Part of a small language model's weights: RMSNorm before each block, tied embeddings.
Each number is 128 + 24 x the weight over its row's rms, rounded and kept within 0 to 255. Layers, rows and columns count from 0. Numbers have three digits each. The size before them is the row's rms in percent of the matrix's.

# layer 2 attention output (transposed), 256x256, rms 0.0431, rows 206-231, columns 0-127
097:093124088123092162122129122125094108144192141153116108123125169114132118139151172108113113147129140150134161135149108128122127150153147117128128113160131166130161155126158112162117132171097115101125123137171149145129157136117141086129153137125132171114115118117097132143126108126100119116153154084166154169150164143107128146120144122126140154128138131143096168175168133137095168161128
097:114118086152086151165120094133150134138134148141094150094165121108128149122140135145153122085127151125127113132115113154130196150145113135117147123148123121128121110129080149091104115132114118147108161122138166081154117154099145147115143153122084162161094132196147156125122120166105173111069116093161125139141121140133112095147140144091127127133139153125143093110145171088143109118111
096:115107112139105103167096101114107153112104120093115123127136126117121126136116142190138138113164137101159152113119137140133119102112135090142074135137125129103114126168104195095172123121128140136113159128101174124122135117107107111158126116141093081152191129148125147129154116127142139142155143128115137097149144128121135099133130108164136137113106156083093083109110105116138079146109
095:157103122115150140138104137140111159101123105138144111076128124107127125131130110170114147130108119119151148137144097153110108139144128121137124111144097087091172169142144200126156119098112138114143133110084123124168148077075099121128109128118112162138163158151105111140140144144102143154150117073090120105154118137138085111145112088110129122167139137126109109135114104154122133106070
099:130157149118146178134100088142076103197111135097098154133162111129183130128120162166135107117151137204127145104124140112092160153131094093115149166118121144121117149134127141124137143106125138138127116099095109138130161130105111161151119148104109121132121116148092132160125143135144125102139141141097112127127123154121116106140126108107116147154093160115120117168141108163147113125131
088:116103150071108127142079128103122121138126127138125125109083134116113113150107134147128159141107095112188139133149089128101132127125136107148075087122085128106145183096121158155092121166089141130120087115104122107117154122130148108126109144121126081103180156142132138152133155093117130134137158145130094116130151134113128132111058119158127158140118123091091155155152147120141128162123
102:153162150061113165139142116121153133114167122099116118125106129121136119145124132126128141079135114127146145151147110123146085116061132099133122122122148111105121139086122127159112115136131108088103135139151138128139156099114103144167095108107155131161157145142134086171093133095132181135167166122102144105101110124163110151134117132106111149151116139125155144150161087165132130151147
089:114138087107059159155151104128129127150107158135125121094164166115155111170162155127124143087143137112142129135140123124149109134170133120114102123141100124118097176125096150106092101159120127146092107103176133125115096110069116163144084132132090188135131183154130132169107140172089137130143156115115151120136144126109121163131130112095134112120131111128142172099167089118117123165116
087:086101082121121098118108146145141125113133124156097132157094152095144176133105119100110131160114128099134136125190124142125169115085108114112095110111152129132151107134122130129151162128085106109096143150132116136151190138153118055127095096137140059157101084132131109124130110137107109143143119092119155131100128137086120138167121121127161106116082112130120125128160117145132114114110
092:180134195151111105108136118169133123085104145095115137171112090129110121136107114124184097102107147086134118107083164150089123100152112135131140150106134107125118132127116117119082096137117142161130120161074122137102106141155161153158140138135152079141156112103150138081099118120112170133071111161153136133138102108145127132105132135162121141103111146101129116101111134118141087111158
100:117109139125100160102098061104117113158130168099133154116129143075121115147144125124131118092122164149119152115087138110078162129136128134130165160182121137120138149122143103097112136124135146112145157132106178121142092100096143138142133150136092159144119149178106145142146130139107152124161142097189140136115112141147110108144162110129133164131131184137103155113134106090112165128117
105:132173119120154126143127097141088118127068117111135149171154170145105138170098082089141125166142144123096096119156126159131141124106101112148124138125156149099126120170141130128144118082142182161107155111100154115115100139178126111132154120127128087152118090138124160085132100112133092151158096150116118137144122128144102127098145091138139146105103157139116075151063117147181125110093
109:099117128145083090143117164136156157138170086129110143117174088135143176087114125167129161159102151129143084103097096133123158126116123148135108130104127157153094125112128122104181120139130123114136131131146137132159115147147145172105165147146149181132117137187135100126151111159132172119038131095192125120171149125115142114160132151134120133145167130131139134114107127080109116124146
109:138105166072127151179104127133118122163125156134130145125139083141127116096168164150092105105099140129090149138074161113090123096122111114104209139131071102108138188097144128122079095138143122121175103102117142137134130131108117120128142130109147160175126136170140159137119179096128127153123120121121110152129113129110104144158117128105114186200120145134099137129146114130120133135086
093:128172116147112173079088101129130144168094200131120089159094144116138093103150122116111104102099097168137142087104090138113092159123119118148135147115110117105168148107135136142124139113175113160146121122110152101097104092106139174147084174161091165135178147123127105110129128159137119143179144127126137093085136164108155125097118149126123137069106109138173142120144097113082159132146
106:107145120108155109142135094105130101159108083093108162139137150139141146132079124125135078178118144133134126151172114158109139096099159115128121111104114144157109080124147169149131148094129134138103123134142112153144137199110121148086110084145133083066094119136127156169111137117165117084138122129127133132102145110116109086121111118142133144135138122127170127121149151131175125118128
097:142119121105137153151093108111126101114141148110143132142124138109181117172150173113138143107137146107151141122114139127154112121150134129141113141117106117075127142103151187126147126147168176156122128127154118168122070144119125130152101116149120148125196155154133152151109158147129156173133195102110155127135138136149133152140146105138162145150134116105124138094116120132147153175173
091:199139135119144141112134118145146121131093158111142144120098176116093092130139097132130134136128128126156101114087105126189078148152155104148168156147128114091131153178131159101125134150147172141127143110112186107114084106117147153128154180089089138110168141116125128114114107137143144149161125161132156138147134122174123153087123140145124094147146123109160114144065116134147157112126
111:114100109120137122128109106140080087122118166114126128151100149083102151128108128135112127122178141157121119125145131103106189128100126162125104138150161158133135107138142111122091132146129120109095165156101139142118172086118152130148121170136112113141120126086148118137153106132121116116170142158171131124111135136102139157133162090139125121117085199127115140139103110140138137140158
088:123096099122113113159099090105153116139129135130121086113110157115103129126171131106114131149127156145125142123135139128163127144131143131141103154146115130160133160127176104139126108137143095112093152109139138143138117082133127112135104118143164144130171156113110084114102106164119112166133159109153140099162130148125182156148119125124123122103128118167125189086118133112081171132161
111:180136161141148122107074133145124115145089161136119140089118105142126122085121112123139109124131127160141143114117082130138123126165160111129120135115129147152115134120126126143147103129116131130119079137135156098105113157109127164115139154100090167123138141130090111148125124144111177103111132142110123146137127166155166082147086163079119097140121113098171131177151138139120117130167
094:177114119128131159080140098093116093142134130077144150125089120102104127147112151154161155130128120177137139080118119130130133177152117097122161127139144164098151150137123116115129124166118168121109090131103185164098112139096111158151132128082114167154111148099142124136140107116112131127157108107124119161163146122125090119099155141116105144168133147121107157152135143165131150109103
097:119128172129127110108117134142133158119088150120111086146111083154168144095102115170105158128107159149157118119112096132125114095112136147127105150146118128097129106128109107128112126114132144128146117102104119121158130100138112131100137136148119123135157152127134055160157105126148171132132162137099142111109113110116142111125125130130111121143125130131194149103101085126091128108134
104:130113142110066110165132123144154149095140141121107116154072095155150122125113161149148118111098109118139109123100114143125097083139149129120089137142122137130075122133140130172104113161087119135124107161114093129090091150161142137136137134159183087107142114110121118119100114163101174130083172154146150157147115105117145170095097161156090111109116137120160136128120147111107126139155
101:150111158132123133122125138160187134120150160142165093133104163117091113114113087101138109136153119087121112142142121127158083178154133124152126140146137139135134112126142102180095133136111109099100147118119153122092114105143180102149145119135158110128155151098099097128098132107107133176144171148094153108166122134123141153149126133200140125109128152170123119087096122156103166096156
100:154099136147142124092090111099105128095135137119150126123103126131090108136114093140119135148139132120116133145109163126106144103156092147135128149120126127099154138142123047105132107155155167116140135069084156117134130092134157103134135150122081137165159136106137114090139129076123122149148108117123110114142107106136116097117142095138153150114139148170123122116097123135105181125104
# layer 2 attention value, 256x256, rms 0.0451, rows 207-231, columns 0-127
099:115135131139151176125106143128085081097135144132134125135154130151164106108137151168141122137127127151141135113109103123166132080150136167160106089089140139129135146149130150121120094149098072122143117134127133088136144143135116133076137109154105114110142146149163098158157166148113096101122137113084136136138134170118163159104119098141130117086132084117122136159145105154087169110110
098:134117106097096178140087105118142119131134115134105119159129106114113130121130106116161120158129134181115144089178134171162123145153160160193106112159108123124159149136135145135108107184153089151157151140159133157128120151167136144157139112128165110136130105113131097156155115122112102108157130072126163141126115138126115148120160169126172106108152174167144110149170078138104147144148
096:092098108138096129141102134106105133145170112099096099171101137147154160160111163107156110105112098111109088152164116178105151141118119126139142093126119122143128148122160130162126075151154075148110144144109108116142135158098089157187105093108182113103143084106142091158161110146128112103157107105113112109162069108128146117104116133152181140120144133157121141119131087142132124122101
100:126112105142162138122140084155123140114125131120120116114174134111141133134141085142126111105141122079134120185112158174141118138107127170110109150107146110093156142093151153113122140129127164122185158130108122153170103129109158111131093164095139113129074122108116136154138158144112155102136144136066143126135104138160120120131126162111096104137179109111096127155129095093098136137130
092:100097116116089134100135117134147093158147084130128119149090134098139134146105134122086148106120121139120108131111148129088109129137164096132103137121169125150145153124139127098115138112175066105116130135125129092142117145144107100153159129070141135138091112176123113114158117163087150141118130085124146126166116120121110140163150113169140114128134145168099132115152136181129113127140
103:131152120133073107126150091133083097134162108145115115155126074103132149127102153094143145148153112138138097105094087167153111106115156117144154092152105168158129130107135125123098133103125172138147153136179116108119160116181113121144158123149164130125101124137120148142147110069155155122138172120061095122117108115128140122138105144136118154132137143134135119070101131116167096146127
087:138085163109154131105142145095077147131161142186113111157151125117125197073110140162131127145162086151134144163121126172091131099158179121161117115108083140108126120113155144101126090134112151153127139112144140080125097126150159099143158125096094137152138139130118091141110134165138121145090147111110109112084139133149121112124090120097160144094141120130137139144146147129125131099132
090:133123142137157125120127144138137089137143143090112161151107077123118148148155146123142113152154154149139110136124106131084107101139138135138138086149094065116131127116111116133143091088149158137092143158136144076137137127135112113151180115089093139152159088116105148137181085098126087119155135099120120139119116087127121158150139181102133131147137126144143091113117124095107116144143
091:117129150117161143105107123101147147120129089130142139141153156139128075134130106116141118157132116160148147113135157125142142089086105145142173153136129143138121138164133136121108177199146126085170159123132133136158116092155101105073116181163126116155084132130149106098108136147153116170096132152138153139124119138123141131126158121142115131172119125102175143148102156150090141144171
107:120176137114116139098136106103088116120118139125090167116144079150143105155097085142180132138115136103127113117090117129158141087136176205140098159122164141128127144119129158141129148172125117187150110125099121165142150142143099107108096131133156109155117145116142093108122141137123179114128147111083134136149164112138151145118116153123149066123156085084132136117139117128155147134099
103:113116116149154100132094112125140134112128106129141117100131148123138114143128123146100110068103153101122139123146108179131117150107102139107104152121119094102128152145121148148123142122112121119107123108106113153106108115091141100126128177126134125104133087133156109158094133143122095173130134125159108185122120150108121143128120208119106087144124155176086102122145115110113108181127
104:094148133075133162128141095123092107161126176120139114138116117109119110107177124111157102120163181129145109117137134119158112079122142157130128110135122110156084141128102138109135169148106087167131101139113138076146112173141116175064098085128134145111116145136151134120172153129149096116152094090140113093135149193105176107150147089146120184150116132127155148150117165097124153112167
104:064133146185085142130123102126156113106108136185100163117121149143138130132107136138190097076118129093136135149091136163100155123122139141135110125143147137119131122153161136138141106140123122156137131152099130134164130100098122083165114152160145128130144178132153136120135123138129172132147106194127125156134088144116158085090118102134137086103193134122086162156151160160131101191130
093:151141119123162090142129131123178163138115130097122138078164108114166160121119142120164134144091116164114146146116123160171097106164167130104110147103140156133119087160119148119120133146123158154167120120123122160139126154164128131157135134143170126173142130106118093150140139117140174140095153151091133111171164106106127141095075126085131126123140175122151130126137131119102114158117
109:099119136117132130112140104127135118167113148074117166123152167127097072120161151146117120140131109147144123118094130104115117185104120154141144115127158094128146085142117149124105165067168097129100142085147113103119146102110187151105115128116122113120130093157159167114170135136107109120124174114130155132088100116136124145124127146123143110144112103102088134114108149115133137158134
097:104109100106087156102130154109076134158158120143058098135158068092132142113089090152165123124130101169096079153103146136110119148139128144117078110135154110121100131150149145144123111113111083146188107114123130140092134113144164134147111140107144112124148135164116096112140077139119137162123122166172124119068133126162099085127102166105115128123182158133103104164129108126092141158132
095:118141126121088102123115145150087153120123081148102108101118101122125100110126147099089142116111111137130133141174120181131102152136131151103126165163190167133121122188111134109162075152108099112148113118090156147103206142144109137093146153116171117150147135099169166108112134131137115138134136122145136089148119109096110134121103131138122137146113139148096123097144074129088110154092
112:146154118151131116117124120168171113111136147144123133114088098139152114121120103075101114125128134101116133146101099111120124117116150136141079119098130105119143134096092135121118174121128164122152113139122128155142102142166117144127138133099116113187122093174105097119122140146126119146128105123120151153130159124131130146126134206136100117132145062161157090142153091124115156105137
088:125089106128162109103180154125143099074133106115120095112096077157114155101138128113102136122123123126145123105094123048106082109174182132126105062141114137121080128120099134123110130144137104145154127098144153108130130116156105140114153083114128134148199187127157164078136152128125111125149110160148133107134155166142109135153094138119148155122145147147120118113121192086111099092081
110:097143120106157137113141127137097132147105156119120122104144126109118090146174125124115140166134095167159119134127125147172114155150108131132147136094181134144123130149152117099127126118112088110145149145103115125133104149127130130098121122125124103136084115087112131190138153129151150131101137109083148097115162133117145127146142094121103186121134140132116136085130053134087129124128
095:124156135105135138129161128126081074141160122172102121114151128156128119085118127107144118105139129125163116151166145143134106117140101167133109146132133083104170127147139096144130115160134121110095157141106131137124167107084124155090108170109161093119113107161120143126149113164089140157152117145059133116121138107132130142150120168150156115116139141168078150114114095128140107158129
095:110131133092126140155090099129167127149113184095096143125132162129164154094115174141184107149155128151124106110153115126163099104130170114105167165125123174153113158146119109132132119129125165146149120114108170148168177165147101133121102121187158114182086144126100141130149146104150141103143136147112155086111176117100125104138113143110122160180129121136140157116125119125132135137153
106:125116122125123132102120102123158131125101092112196149109111151130148106086142142146094116145158097154141129126100141083166099107107119136124175131123170166121107144131139122139126144130119154118160138114164126095171110099157135110095117145163104120169093158166135158144118134143117104164129135173103149104113119163141108106184144149181138159173094138114164139148144182138117113142146
101:138127121140157103135094136135152103081147084118158145148103123110153109129133081118099154102120122090106111109115138121106146108125139124112155099158105163102110125111108128153107121158127107137109118121114141129148096087143039157105182152095143128156144108088156146113104156100118116147117119140152132100085096103129108144136135109141118141154136100146139127089154139111167095129107
098:130163121159117107146094154093145127094133121153105133141102146130103112156089098130173128143113170105127129127173098106127149139128140167129130151126103128133142143105121123152113083166142124130106140117077119170149141158128101093123137121142159137130167134111089141125088159171140168096126129169100139110159160114129106183079118160116153112139140133180122122135152131189153175109126